config.toml
n_layer = 10
head_dim = 64
vocab_size = 4096
norm_eps = 1e-05
bias = "all"
tie_embeddings = true
parallel_block = false
optimizer = "muon_variant"
weight_decay = 0.013
lr_head = 0.0089
final_lr_fraction = 0.0
batch_tokens = 16384
doc_mask = true
Each number is 128 + 24 x the weight over its row's rms, rounded and kept within 0 to 255. Layers, rows and columns count from 0. Numbers have three digits each. The size before them is the row's rms in percent of the matrix's.

# o: layer 7 attention output (transposed), 128x128, rms 0.131, rows 99-123, columns 0-127
# v: layer 7 attention value, 128x128, rms 0.144, rows 100-123, columns 0-127
o99 125:139155121090163171145146097157129086142090155127172139128088123127122184152163133098101113123140124144082117090108141163139095066114119183130113180116121135106143131120123117120119133101114124151112126149113146142146115172113125112112105140116143117128104145090098137141140106143161105126165112131161125119169136098084128135134108148114117135116127164122138115137155202130091115106153
v100 127:122113150113153111151168114131084159137118104181125117111118149112137098170155150157127143085145122148118136102126107133129148094124138154203140127124177095167135127123088102143121091137124136108161102123154153085098131116169122121107162147136137100149124147128091134085141103130148139123185134092121116110111132083104101130118152105109160124122121109130123166074098153123139140138159
o100 113:130140127132127107157122147125146130076098142136136130172122153105125155147122106098122162153140105112097114121112117090142143159082144175153134136130094094111114136102115083162100138183139151107138135145146129131126119108117127094124128111072109133196143159105163110122132138140147163121091098100106124128101104092115155186168118104157151131134093133146096173143099107111117114123148
v101 117:150146112141102114116119162131128138134148117103150139148153095138162134167116129152124110123176127145132123136165131156125108149120140098132131127101178185140125181108169115141160074117087105107093130150092163140102110130127143155117137142113119193135104151106141136134136077162109159106117112082095128139108161137108105164108102119150140105159125104102122125109117110173155094128165
o101 125:146161137143132114176084159164122058133127143080085119144167164156139128100101151162115138137099125127116113121131116170115101090127157114122171079149121146101124117139136111155109124086137115168130152163133116139149105107124124132167074127104133167147120156144140138114138132105156149152086118108134166116097143160156114122128118118134140120144100104085109088109123147127102172133121
v102 118:124092079130117121127184111137132111117172128146112143133128187159154122127135132123110120184165147162120097114135105092126130136123120118136136133101099141089182103112177116133088080145125145107126091105105120124117178131133122076128089120107099148120119110160141108105102133157112124145127101092130153144126163147114151146107180094115155155154123155113168116139096128140158134106129
o102 126:109131152179110113093092112176109143116172136129119102176099152124120157139160162124085137176164105148123140103140109092125143138144136090147150158146157099129147083136175118097097148117153159145105129105119128101137128131099137148126145118071139147103104096123116136144123124144123137072132125122168148116083152109108118122126085113125098114166135088108158102116137115128149113099099
v103 118:139117138126113129165111164111129114123066165082128111167107131116122150114111138107153098114091099155129113155137152115122132114110150091134117117133130121142114103125167091185148105118156166134131130103143135104122127114118140132139089165142107146155100104149149106148096101080145126118118137176068111122127127154121148085174126139142171152146158117118108120120060181136113121121151
o103 118:134086144128109126080132144180139116187160177081138120109119131078131071158119130116125122126124173154071079150147143099114120105103187117135126121146146108137153130104144119166122124153142118130102118101139099131124116142121139093138138155140118161112121135136131141149146117116158123135140126133098078137127126158185157129141144157138150107129160101096125113142108099153106089146160
v104 126:163084134169146139123121117109133136186123161125179128137116128128135171108124134142141125152093099149128134127151131143129119108121139159112138059146097135127131119152145137143152091141141102110099114097082142137156091117134085110132169138091115142138142144137101102100138125151135098104123143087118129121161137129114155130130092172096149062127128106130119190097149130138154131087078
o104 132:116112148087087133134106132122135149158096125116114123144129105083106139121100102159176113108073129158103126149081144127154113145152110148153158143103159121131137104088115099145128130110118120121078141131150084165109120136143115160143170123149135127141166097099171167151147123101072142128120126133157138116072129154119142142137108139101115114092132099090131121122133105136150200139117
v105 119:159116132123128144147105143095142125116157092114143103098134154105121126138107061132110122125108086117111128114162156175132112169135118145094164119137124129098153112162156119122177196119157123122158131147143116116150127097120145114157178141133116139119115078124116133125106092121112127170131103106078111107136180158158158158121143097112097100125123115148168104088149125107110123137162
o105 121:093107117131134168127153120166131099092190126162089142107176119140155127142130113116125145127149116117153161141103131155105154099145128127108115117130106116126139125132131141131105139110153108136094143104140117124140062096102115153195155091169170155088113140130147093148152098100149108147171105135130125110136085141125125133117123115144115157083093106139141125117123139160114181086103
v106 126:136128129186094127173102122138076136136124122152080122133150127129109153103167149107126096117108109136117143119153116122146164142158159114138119141113138176119159114126105103145129102097087117136106162116084107155069161116121103126135151078142129123110094156110183149096154093088134094137114150121148131149137110141121132138144165116086132134142131144119104130148125194150118154123161
o106 129:128121156150117155130093103150150153099146118164152112168107141174115137109113124104137132106119176109127124080101124102141125077086146159124143120094115162111160123116116131159125117127109160144137124093138135148131150109144138128092136132113139131164056128107127165168139169097121152155143132152076133088112143128129131156134101100126155087168181147145116099116136139174159107136118
v107 117:117148162094130145127156091129109131094179106161146094139145129097150151165136097121140117082158099156122131124143115131106140119124122147118114134131148177113135132114121119135083149128148120087112132095124081060151155087136133156128136116158145139064125118127155094135091119177130149093137147135126140143085145087116156151155115136106145107130114112148071130152149147081126129119109
o107 133:176112108109135149146161155109114067138107122124119118142172135159100117180114190093162129152128117122150159126152122109120162156125105113109157124143087175144112118135105119098099151140131166113105113141116149149135089107152148144133131170098116162141141107110143136177127121110136152149111111129143152156112114123097132139109098130132112135119056161147114083136129123129091081127103
v108 119:140142099128137122146076108162122103106185104129119141108141132118119096199093143123120092122140113149146126081068116111139077154157140130127135169163094169118109157127085097115123096143115095123132140140081089124162114151134112126110122152169070134141122102143101151129146095110133172126150126141141136157140108141136150117161149119140162105125148144108129128145135085126122131124146
o108 120:128177140131187111112101079100137130120163146161146104095130141117109127109123159156148151097156108156129144146104134135142131118123074112101114083155106123093141127111146105142133133139111183127129140132117114127112095127142140105145164109106102149139121078136102110114153134126129092079146123117168148183138154133190145136092164112128126106159132151134091126125108128139094136168082
v109 118:143128091142139139100128172124146173118126141107146126118137110103105119137130073103145109133109147117160084113163089171121133123150143152158119099122161120115101125128125089122130170141133102133125065110135106123116094175116142115108177134118144128149117105156135119114151147127083085173134130117116121110133137163114100109195136129112128119155117071130124137201120126099109126129159
o109 114:145159119151120153085144110139093130106152103112154130098076185127176131142117140094083122137075141137117135182108128108116125077112165157142154124119127109133127175150048115112102129093130099119102144155108120131125111134123086111181139117108079138144177143138139140121134127131141108138121173140117122109142104128136113138146100135120110088138092123146143119161144122140120149131112
v110 125:132142162137134093160134137121135121143110120184105116145135108121134126123135095191073130144126156105136136130102149141148133096143160110193102086174118131118125143099127130168127161104104133110142146103119120111101136143114122129127113135107128055171107118117092116130126180125094133110100115147060090108121122144114153130126144079124127135141119128140090080105130139127154166119134
o110 125:134122171163117123137127121138132130096130142154160098186106131092104147156134111099143131131140155106162148124133108142094099173149106145141134115111096144188124119177102110153088093163134129127097131143125108141132162107122122107155107147125110139142155104136111110114124167159141141116127110133080052106157123108095122134126153138106085131149147137093147139117075149163119142124176
v111 119:135162159102122149089135125153146146124127124117095133094134170174113117126139136133128121142110127144149154115140110164132103157101151151112165132133098139171148145132153165166140141130112139105121144138091085114113161152177106146155108157137178141121139119123054127105129148121104124129106156116078123154104074141100112129086140122143129089166135112100119113167106147091159119105089
o111 115:149124102125098105134125164132128145135102099091156114077116136096133135131111149102114152148178150067140121113098128166128155159103100145126107124121137112137167141152141142131079145092105152103128149095144128127146161146116122129150099155132098117145103139084132162170158145147120095097138101137125140143140126147071106097092144144107125133111115166077166135149151128125139165184114
v112 115:125096104171148175150114150102088158100125117137053087141129159139157131123111183105127133158138105136126135149122129088141117093089105137119113149125117159134127143141131150126128168110135090094172101124146138101125092126072149111138106158141152090127138169069104157114130130121086140097155117138139109144126104125124151118139123094158171133133140124107129136120175117105134102145138
o112 115:168163143121131104128110150109148110118148124131162087103140082071121213101100108131105152142146113144151109126104166116102172141069132101125101149098122137118140130109119121102129131167074146146114118146152132145113132109114165110141112138164122107122152111169130124134123166120091112141171135110136115107087130107152142104137126146162126190140112087108129118147135130121117103137153
v113 124:151140130094132187124110157121129128129164137109133141145087133104115135125155136138105119167122141131123122135081095164136138073120148166135147110148134120108135173141092190158086123135102150099141127101132095150106101100103118147082141111120115169058129157146157096134123124101132154133096128118126085131153157094119119111116161094157126121113140178116149136121091153128134102118146
o113 126:137127165116146117139123111190119136135108142101171094127096131142145076112136091124151107158183113137157127094067089121099160128127094142131160097086158141139111149177129128145103149099115132129169098104120129106129098122097153098138143137101139153134139109122185099125099090111147129157145133106157121143159141114135154117135128113108130151105094099101169130137137133117179111114128
v114 108:108138102104137117164117143179135130108135142121143126100114131151175138111095109114143081118124116135141137093127164157117136126109160159158113163133126077136132114169084171106135145106141164163170090107096119119133161108130140088140094068141156115150106083118123123094149112140104151122108136121172110119156165131112149154157134159114151132106100098100135103073132111123109114132136
o114 109:113140119145147132146171098140161130098129087138141113117113163115133066142096141151118144111153125128127134123122150107106117153142105147112089108149152103149130100140152152134139151102126115135126101147136128155107105131151125159175161154152086139074130107166122135137110124105185135159156125114087136101081111141052107176174148117144109144145126126157103119123157147095095122123100
v115 117:095135119143083151111111156118141169135157117178131121131119083121166136149144170129157097109144177181172088144094180074140101140160109147158140137140127126131125122145104137168151101122135146114139112141130118114118133144145096123148177114102100136100135141111120089127132151110163082114130112101081136137120118143176094130141173136137144155115135121139122139108183118144112130105121
o115 120:164160125129111105131113140122151125119082154110145122109165152095157158120152106083100105126142154182128114110084147169137092141134128117071177113137144108089154118162126092097106101155153115106159124127102125100163100098117093139059170121123153160108138103147106128144151126134131161091097134133114098143120100107136125163130170126143127124126146137131118126149141104119161148150133
v116 119:171154173114109123152117149101129139114110150137132127098137145139050116131099089107069147118167136132152097125159112104142126136109163100115119156086130166147107142143086131168119125139153147157129137146136201115116102127118135083149101115121135121101159122161133138112115102167119140092164174133126143107146127153106142129128154106104149143118110145149144096109167113110131112115085
o116 120:107169135143141115098117161135127127113125176159115177135144120132151112175115121121182117162103110096135072126148142126103183107153150131133126147088132165145130132120130125109118089131149155114158138126090152143160102154128127133184138149135099113139140133151132146092132143122105095096164116144127129118091137160077133158094177098124137159127148128085126122088150126125116092113088
v117 113:130131105133144120114134176122123161112178167109171137141120157139163109113128164178151148116092124146151117109151120140134165155161113088119092135132084123089109123095139108109107117134122116119146155123156136120116164117177104100143112131164146112144106163150135105100132087117110118091136152109109095095114107160156127090086104124145080149117142124154118149176141111113147071140131
o117 113:136119140126138104138152103101096128145130133099111152119160082125135127126169136130145129160126121093146118102106146132132134195120166120153148085137116097108121135117155133110117161117113103115150127102130133125126160167194061101155168105141135108144146153145117133146112123145091150130135104143132141166181119118124144096111117136167152070156112099171128061133165130136143128138145
v118 115:063135112120118079164121174088123130137137089140143132104118134108125116169139115112144139150062123125100127133144114160136151127125104146128113133095081173132098153140100151094137111110138145118147154137129165115131117149148141139123096158112088113118117174135094129131134160116121125141115128138135148100126150132119120190116172161044115109147111166106114139136120120141178115114130
o118 118:139135146154124102152126091066116100171099158177120117180096123116146088134112150129116166137142146117160139173134138099118111171149167181091124129111150148125173162126158125111097162113109174141124101092156127121156126116125115155125093135155130101109115163079123123123105093113111133091111137111115133109136132125146125167117129139112106121125115115132112132131130131118113172100068
v119 117:090128116102136122098174146100110153122091103103116125134112126143076154174133077161141107166125130170097141148100175127161102137151143110131107112124167116171140118173090116108117119115122078118139126166134121116172163095107101112191112139115128168134126122121147123138153096158159134112118113116126167138113107177113131101123120116099127164169132114130138116150123143128123147159130
o119 116:159095153141089160115103133085080116156136161115145140130125169145113125123124153119121141131107123097109143132113160121096127150089115072132098204170134159118133141087120144125082128144207155102131110113143118137116122101102130137094109111141105127127124128161121095121126156139152118104097163108128088130149127151119105111123136136127110169119155142136097094100164145131145165144101
v120 114:147132150150129148120133114065153157109117112108139136117101170120133136105140116059148125136137166174111146147130179116178158140170146127099101122151135115113132139116103138154118129136145140136099125127081089133102098101182139107115151150138126133178101112101139085151120130105123138143147138158139121111119113169088123140069136124167141101101097153108153118119111138148108157166115
o120 119:122146142077137145109145121142167137120099155119126149091077138104162117162130106081131111114113109134087180148136142114125095126144141102135149124148112151092117130129166076131122155139135126126127099106117086146107142127147178146131100126131062099089089132124140113114140124126173110120148138140102155104164115152110157155123136138167083104125119122104137134116176139169162119119172
v121 116:123134195132146142136141130125155124093117149148130092146133101125135126164102110137081169139076126143124122080134141138090124142119118130129157117170142106148080136132148138113107133103152136134165122169093136114122150129131143136107107103165103126100126105085160133104118107147080068172083119104196168167136146145159109101110143134148169129126155117106132124136127125119124124139106
o121 118:130182118173141135088105105148155129116127097122128137079123131132102083143150122148146143176133199147179165134116150145095126127116136147100069140123118130105124123106152118126157164184136100159148131134119084133127140117092124159128132145102106130129174130134126139139138148147136118163124116111158148124105096130090098094129122129098158090095099130128135131095131127128079137143086
v122 116:146122103112153184101092121058142124116135123101123132126123127142156109102095129145115093141121145133142163087120158140128145123092162118170146158151156133125143123103095128129146098130121106146118109120115156110089178170139144181152099158088147138124125128113175143113109167103135095102139139099123120122120125117163113160129144132081139114146187122109150119140182080141131132137114
o122 118:137149094127168097123114109107129162149146143150083116096128103139144103083097124121104144132115100186175141114091156170135127182121152108126131132075140114124125126111128165135089151129144092123145178152111151156110120129114116114131104112107081153120095103110155137147127174098142125157137132142099107146111136122139118143135156138128156095165113134089089169112115139087174142135131
v123 126:183124108145118184090137148141111107123128138200175113136134140129134149130126172159133120114118073125114113110140150109100142116124153145134097136129151121135105107106100133110098157120099082139110141105137122148159133109141159111108135121152142093120106093119124142165131128138123131093119155122111150111141128100191118152142159105113116109156113087133165134150088125199090141101095
o123 127:155154124138162151121114098155168170156164131145117117111121096128130136127100157128164144123127125125158119094148140121136115110108114125133116102099103140161143085100094109140096142107175126128115139151126161102103139153143121143108137087146107134142208125142160124171152084098133207099130129125067153135124145136145116142106102095121156135121108147138140112087130131126103085124151